config = dict(
    n_layer=10,
    n_head=4,
    n_kv_head=4,
    head_dim=32,
    norm='layernorm',
    positions='alibi',
    qk_norm=True,
    tie_embeddings=True,
    init='normal',
    init_std_up=0.0566,
    optimizer='muon',
    lr=0.0166,
    beta1=0.9,
    lr_head=0.00943,
    batch_tokens=32768,
)
Each number is 500 + 25 x the weight over its row's rms, rounded and kept within 0 to 999. Layers, rows and columns count from 0. Numbers have three digits each. The size before them is the row's rms in percent of the matrix's.

# v: layer 4 attention value, 128x64, rms 0.116, rows 36-63, columns 0-63
# o: layer 4 attention output (transposed), 128x64, rms 0.573, rows 36-63, columns 0-63
# q: layer 4 attention query, 128x64, rms 0.146, rows 64-82, columns 0-63
# k: layer 4 attention key, 128x64, rms 0.14, rows 64-81, columns 0-63
v36 116:509478498520467518496466495477457485530533476505522499472487488483523541481487537532456487540526505496493513515500499447474489471537449503452520506492537513527509513512497536501479479546468505
o36 109:524539467514495554481517537535510513503473519498464504517466472467487511509473450463521485506500511513477503501493473507492494517442501510500472490477522547536514487487452490495536496554526500
v37 080:461531476558488478523475474473544475526498486490513488534507524476472513512549493476524529513509515453537504514526482465456510514492509533482488499456483532506536487525516504538505523518513489
o37 070:487493509500526536480570516539525502472519517473489502494531522531506499455494505486446540499506503488440463529452509481475502512494487477489489516454508550472500489540503515503499489513492504
v38 088:510464455484516483486498493524528497504478525502484526538516531500493473487559467523556520468513479512534504471507505516458516494455486476525504541511451502479506498468472492497503483526552510
o38 096:521460513501465493480524474493481493510509525485516492467514476550446531503453544543529519509502498502512510482482536448490510491536471500541511515533491492497488488477510486529531509445468491
v39 080:508521513491499514465473532485534496506506504493484511550495483513544471454527469525530507524489520504477455510497477509463522514488541476499468485471478553505448508533463475465529492524512507
o39 065:530465499520483498519515460514493479469492516505464516483476490490465517508491538530511536529484542487518508499483510453520465506509487532477495504528463495439533490565483496472542470509510516
v40 080:492506529456523479506524494502499510491521489527493504493566484495523535482462484484554509513461490500471489518523490548514446544470560468528501505492519513491500503502473492467486523468520505
o40 077:523515479461517500499488453453501540509545516522509472507486471470508550544490497548490503507469486461545517512486482497521447488531478500499522441525483492498497519515520499465494499505511481
v41 064:469463506531515473495515519482507483486520543465501467443479521487492568537464496514487489497547508525503512488509528469486492505500532548481519473482510525478546503508514535517482507478508466
o41 066:496572479486531540472496471504535480522481488526512500492485496489530469458502502508501457448487497500451536479524504532523527495491476457540492488536551516480516492501499493471503502514499519
v42 081:506542443497536504502476514481493445482495526501506531496462504516507486485522521526513515540509521516476545468545466486482521482481542535524506514487500536520507505493496453506540448497494506
o42 069:431484498531490503494498514565506517482481534492470463504502528460501489520536506512500496534505515487508503523493488503486518478528483514493462578496483546489468512517464490475521466490474492
v43 083:531525490514499498491532492460510503569494510497507465519482513511503511534545515544499477499506491506453488540458497476452508448478487527526476522515522519489491482481546522494518499549504505
o43 082:537512455541514500447501492504521496506507499507503485505527483508488492477471477488489496519490534527427496478480517453544498490522496501494539496479497494530469482524460506538494517545483557
v44 083:493454479521511525484474534530513524517498498482493490491487493524521479545460516507506523557523509497507509506480492513442466455498531529476521472471529504429541466510520487493505495515488492
o44 085:478509507501475496579513496515489498537453513490456480498500499474496501515523519509491506484483484520444510492511527480502519492485493521477500523475501504582555475497460483473475498524509529
v45 079:481519474487475510501517511552496515533514566494466545466536492501532495530500501485483509546444490503549490481509521506483462513496501492526506530501510513505473524472477470521470461478525490
o45 085:494425533517446509481484507507517525539469520528537538463479488507496520527494497496482520514512489516522522511484480496480514455530522557499481482487484493536496529486474465496513471510479466
v46 085:476508497492479489505496481477490496458478513498517491468518494492465582503470534484468528513477534516538503485504474524486508510505495449506521503490538496522533525489495520548515483481432478
o46 081:477499489472502529479479536498534507511541548501515490484451534463535515542494474461496436490504474519511526517526467549482471529496489499516467498488518520490476516498489460502531480495516486
v47 100:524507470480495459516459481498520507444493504486529507518532467467485483497456509506465506536507528530470476523491528487551506491488500478556540487493532484479533538510496492519528481469481484
o47 097:515463466531476520519462473488516499535484528515490491517485573499524516520525496543438449489543490516500520483464504519450460497514503488481514472507511491504502511487498476495526478527508510
v48 074:514496527517427524485478465469527495502469484517510471516494481524485488496465490486481496505450582494487496536484498532495550494494512517499510450505531487483498510513548499500511473521497493
o48 078:484518500499482505542524496491521478509512512471482488536520539474506495487495498470468451496555513510467479488516510500485489471502505469484517498458436528496521529559482503517481504508571502
v49 077:505451483500503478498480539535510530477483545489496510490474491449456466479507512487520543508488502509505429478483510560466479514465514488514467541545494518505492521494491513515500490503509518
o49 075:478462496458467464528503513476508499507481499509545458510539467531480484523461553519491480500522505488480501539517545496511494502514499493527486521520467525478463522481516534493545511456473488
v50 090:485477499489562521530461488526460514481481504502433519510534487495538476463512510503447496552516504520485508489495503483492503501512484484496507525498528481505525498478456475540539466497463491
o50 104:524457512481486513535491534521463495469483546511461459501478527462502511495516540526508484549481490548507497516495503493476493479474510526494480552508489492477495481442496479503543487525534498
v51 077:518487474482508499498520463482503518557522563505460525479489538511500477554478487518468480530507500479504492491482479518480475486465506501520506488471500487456490458511503491471564523517538492
o51 070:506459521497551497496459442526528461521502513529473500483529464497477515496484532482481483496482528494484557478490505466524498478527487547494556515522497505525510501474455495514466504496517509
v52 074:498523489499464505482495492464509499538544488495549468506489496500524490443509496488514462492491450536462468526481507478529531521510463494533485487476504499501467502532488498490511575498468480
o52 073:520511503542535537493515477497487476471534466494473524518479508504516497469498426521523515536520521479528499494489495467491497523478499491462506436537509485469519499509485490487481503494526565
v53 065:480456527457536492472504546530480460507500477503537489490553489534453495510488486484478533492492513530519464527488497513491514521471519483537477471507551523481483487465523511537488474494518505
o53 067:506519471477490499478498469475478537491495490532511469477493515482505549511453488491513490515517497537533541496500535489515514467522483493477564523521532444530488535506491473491493448472525490
v54 088:457462516498497529513511504460515484477537530513468494530466509519490488482536469468506509482505481515516492486518501566501497548450508483474461473502477524485462504523475502483473534493548496
o54 085:492492511487538487507523451511497487476496484491503499493533494533499496497488536524506491495513480444521516528540501468522503480493474461551521504541471482448543492503524516507478534435520473
v55 087:446526531477476536504500523497499501467503502506475541528491504546519480497535551518532507472490536459495526492508494509505490518466466484529461514490498508452485518501522491449530481538477486
o55 081:532521502508503466508462462507487535481509500476515519497495516492433509572520477494505558486474468466489505490548487470506459497487549509484515561501526498503478501496489498491506507489496503
v56 085:457478483484486489505492511529511493472459487462485528517505469481509501475469502523496474495450535542511473488493502518474539503459505517560485521507482535452506514532477459539506497531500528
o56 085:500458485497461489527532517489472508488521470487523490458527539497488523468517522518518481478551484500470479523496495484475509486506515512495497521503445525455521532526505470457524539485515555
v57 081:468550489512458493485507517521498498518510536497514482485468516501464534468571553534496510537492540497498471498512501514496523502517517496473483500462522505467521501453494484542495480524475465
o57 066:450506528524475502480483549508495491497497464515481521514454532528529477528473483485505500555512513550458480526520506486500501481469492509513455514501510549483509485506452487451512525503517508
v58 069:498506485519498552476489490480510509546525533454509528494496535477490500500466493510515488532476526476502462528487498483533476511492446535542511480488447538493518465520530478533505494548490497
o58 062:485499496485513471488501497514516542510500497536485511489533473499516512469511452484466526458526531535490509483497469459491508479477495503471507531523501512494481513504455497481494529469571573
v59 083:496507476493489477524496499493519500481469532557471512505487488485525519470487461541521514499493505511495468443535513528510496515447559501499482506485465493474499556512470467497517517480523543
o59 080:510479511512469485539510485492523490526482476503520493455518499524469523526505529539503493479509450484512490513470505483493486507537487519506455452540471527475508536514516498475499576507453482
v60 088:508482479470471484476499509531489535492537450467479511486553500451500516469508551482512549475492473522484461504525535535450540511481520489506515505475504493474535520494486504505478510499483507
o60 078:492479483471454458514511541467502510502545468478469497494475514529502513532489506518509497500503530503531506499536488500519466476447492501527523462554533551526482491509455489508525468516509487
v61 085:479512491499535543500532495502499498482457547482427513502482509466487505493516495537523494526511500482519524476540492504521502534493500563497452503482492517520491458521518528472492456483532496
o61 080:500487520531495483500522486501500517452495516473527527474529517499483466486531520462539513473468509541512498490493513502511503446498509492557495518532506495451511512475537466427470494506502520
v62 071:492504477471451479522556537466516486440488496495473481489533484536492516508500538490465513462477474524485493473518520539496532525449541476525509525507508503484469501507502516530514481495482481
o62 075:495472466534476454508456471499531489547520504465532529498497571509496491503484496498491460520500502493545547482533497493506484502529488526533512479510515501502496490509486450527482466513464476
v63 104:479526508459508501505528519529548481466487502513474488536513513503511492492505439520552494454519481458469494497520508532537484515489511448509502488534469470499516499492468482475495491485554524
o63 100:523499488499504469501478434451474498519527514506512511483520490528478543521488520557474527502503503479535508475514538488509480518533474482513507464516486450496517483505551528481496513478480451
q64 113:512528523516543513489472490502486481517494554492491532538471520526472511492475499479538527503465535480472526485520549450511521513496510524523457518461499489500472515502466494535462467503511531
k64 114:538506507477516493518499483523477497466506519476510491514503516528486507511441499441551490516474533538488501497487511438564516484486473518560484495470496504486496488497488502522463493479514530
q65 116:511485466488510519528521486515502483506512516453505468482502527516515465533473527508466521502497513531463468489496496484565455507481483515506466526536493508470436515513505510503511520542468456
k65 076:490507479490472527553468493519529488501493504432487543504479501469525499512494517484498480479475536484442577529530529494485506494475486520494486488509527511494480529478484510466516512506505460
q66 111:475485477454504470485509509514499515475511492553509496470504523472556497518515452459526488481551492485500524515523493555496542439488548505526490484487503505510488502526498473497475498466502496
k66 100:493480523458522514492458513512522532512482498524535484510513522461561477509506449469469453469511498491514511534499512542510517448508510526538481490512519508528480514548486479492482484483485525
q67 112:507487457508498520549492466517512508516480470517520463466527475471530505521537514494526542477505501500472520506490464498506476521529517520463466542480462501490455564469489511502515512518472515
k67 127:475485486485502531540457490495511468510466513469544437527540515480540447528522513473506497465507527465476515472503472508544504484504496483496467500481479514504521548498485481473507495504524503
q68 106:518454502559502477479505458480539505517526488543516523477480525510462482471492524546494477506479499518501504478515530477535514506497519524512498514488529459501492521503467454506522474513472438
k68 099:514474516558512455497497468521503480543486480496547518527459523494492492495474532493515497481501510437506524480497491475469508497538495537512514498525486525475500518546461514531442495508491492
q69 094:518509501491478527520486509527492498503471483502469466530524470490484522496518486467513538489496496540532505497470500498539486514472449510524464450542510524495533459491486532526514454566501505
k69 076:500466500537517563522496513545496475479467518515490451489521495475514496496474512522520571473454499506526480491494458492477496507500496510510507468453468474507548521510459483516500507494510515
q70 097:466457513525537494469505524501545483510499458509486487511482507468496490493496493475467516505524524476517471510463484501541491541515474481525490422495537521516486524532476496479500465509469540
k70 097:508514537489517532524490508529482502517459508517444471523495506460445509483483492493498499483507570476477464497482494529506543509511465493459483509499475502490499529572474505489495497487518520
q71 122:474527489486494493508488535498487493468514518490514493505493470517498544485486500443515516500509504517561507506479474499549520500471452513427527560515457480514510496543504514528487490482493509
k71 136:469540503480507491507498520454494487495514510466482522492490478523505513486498494500492505519500540505549525504549500512535492533499476509449504481444484490474484490557525481531524433478505468
q72 107:510499467498482493534481514488511487495495546518546452542466506518492482501459522505483504506473523498514484506494509518552477487512498457511467542511453516525457542521501489549531473515476483
k72 108:514460485504513529493478474478505469505523604469521481502506458515504492461492526496509510506473518496504544530504515482540461515521481487537493515495494464469518500519525504536488475498497480
q73 105:472524507459524496476525456556530499478473516507497519512505511512493472452506538439512494481519537492535490480466531486513540473484491501495479517491542528485494513526486484485446497498474518
k73 092:486500506492503495487507520500465512482483511498505512525479512530559509488478489455522509480493536518540451485443505519511571493512457523506485471481507541485508498522478477486478502458550518
q74 104:466511555519539534496490505510526460469466499480521510498492489518506495475508498468540510523491477499488521515554514512517488461504510556547460541470474504479518548491508497523464492497480482
k74 095:508487532512472504512503501470500480513482485447531528497513480535507473487487521459569483486510460519502498519529525460539519513497506535526516485476478528448504478471514497504433501491484503
q75 102:539499522507562519528513495505482507502524525502495494482498502497474500501489509509487486529488527438479510456505499478489487509472526526453507448522498467463543461524532486526502502473549539
k75 109:521510484524541489489497473493465508470507541554463486460537529510485512508477477514522488502457498461505560512516495473480501489474538519498514509485534481458526483486486472534489487519520543
q76 125:512526510496498502529530497519486469512502514488426504494517538540537497484491535486517502530469526506479482483508486504501493519461478531507521485513506534442539444501500488544483464530524480
k76 126:540490498523529515524518457514486470485498523503458523475500549535480518518477477493504501512493486517488539492504530474511461517459516572468481481502494483495500477532497457545466487518524485
q77 118:471453470507488515552519483508523491478506484491505485474502479481555484495539489505502521481521477527496506541562481478530471482502497479500464470536516532512541450491512469480506527509485529
k77 113:488464466479463480553488479494508509498487491526470479524539522454536505501516490505501507487516502542501528521479478499465467478517502500518482491500509585473530466496496496483504537478481547
q78 098:472480517545517524441529498457502499476492463554511507530462504462505492479502479476510502547502452509534520491480507520482494518513499483541480476527478504466505518528490507469517461481508535
k78 102:504520549552483550496500484502486483503500493514506500520475506421505518463509518473537495525520481495505458491470485488532499535474475490503501530555473514479509534521497502456518473501517521
q79 109:529511529481506560497503517485552465508496442489491507533479514477510490485526485518471508513501498468453475549539488521490484510454483532458502497480514524504464515505478508524526490522462478
k79 106:496480577509526519470535484474517543501502458483520503495504490486480461520479513488514495494509491478466499460587512508478485512523495544498528485496517510506492539486515538517499495463513500
q80 113:527490477537466495486560479546477533438516514505489494531485488496514521502495485450519502541475476460508474516525466478476518514497494497514478527547493496492531475511474520525500538480473491
k80 106:518530498516506539478514464476496489503519511460462467522483464476512535490452485498528503547499498470524513492527458493501482540521507531512470494580477493483529478501499510527526479520487496
q81 101:517509502522475500492477502484517492527516521534511518541475518555475509499510533528468538455519480489526530493442528534486479485519494494542535505476465515484511493536520449469518473502479485
k81 104:489476473508504504462482481473474496487558489538504522505487472554496497471487525530490488523534494490505481516465549469502480466522556480504553506502490484496531517560525482495517499495503472
q82 107:509528463538497475459519493471513516534495543542486510515522501512452507489517504456467463491519467500484500462496490519492533501531495513462513458447474485559508494522514474501504518488514522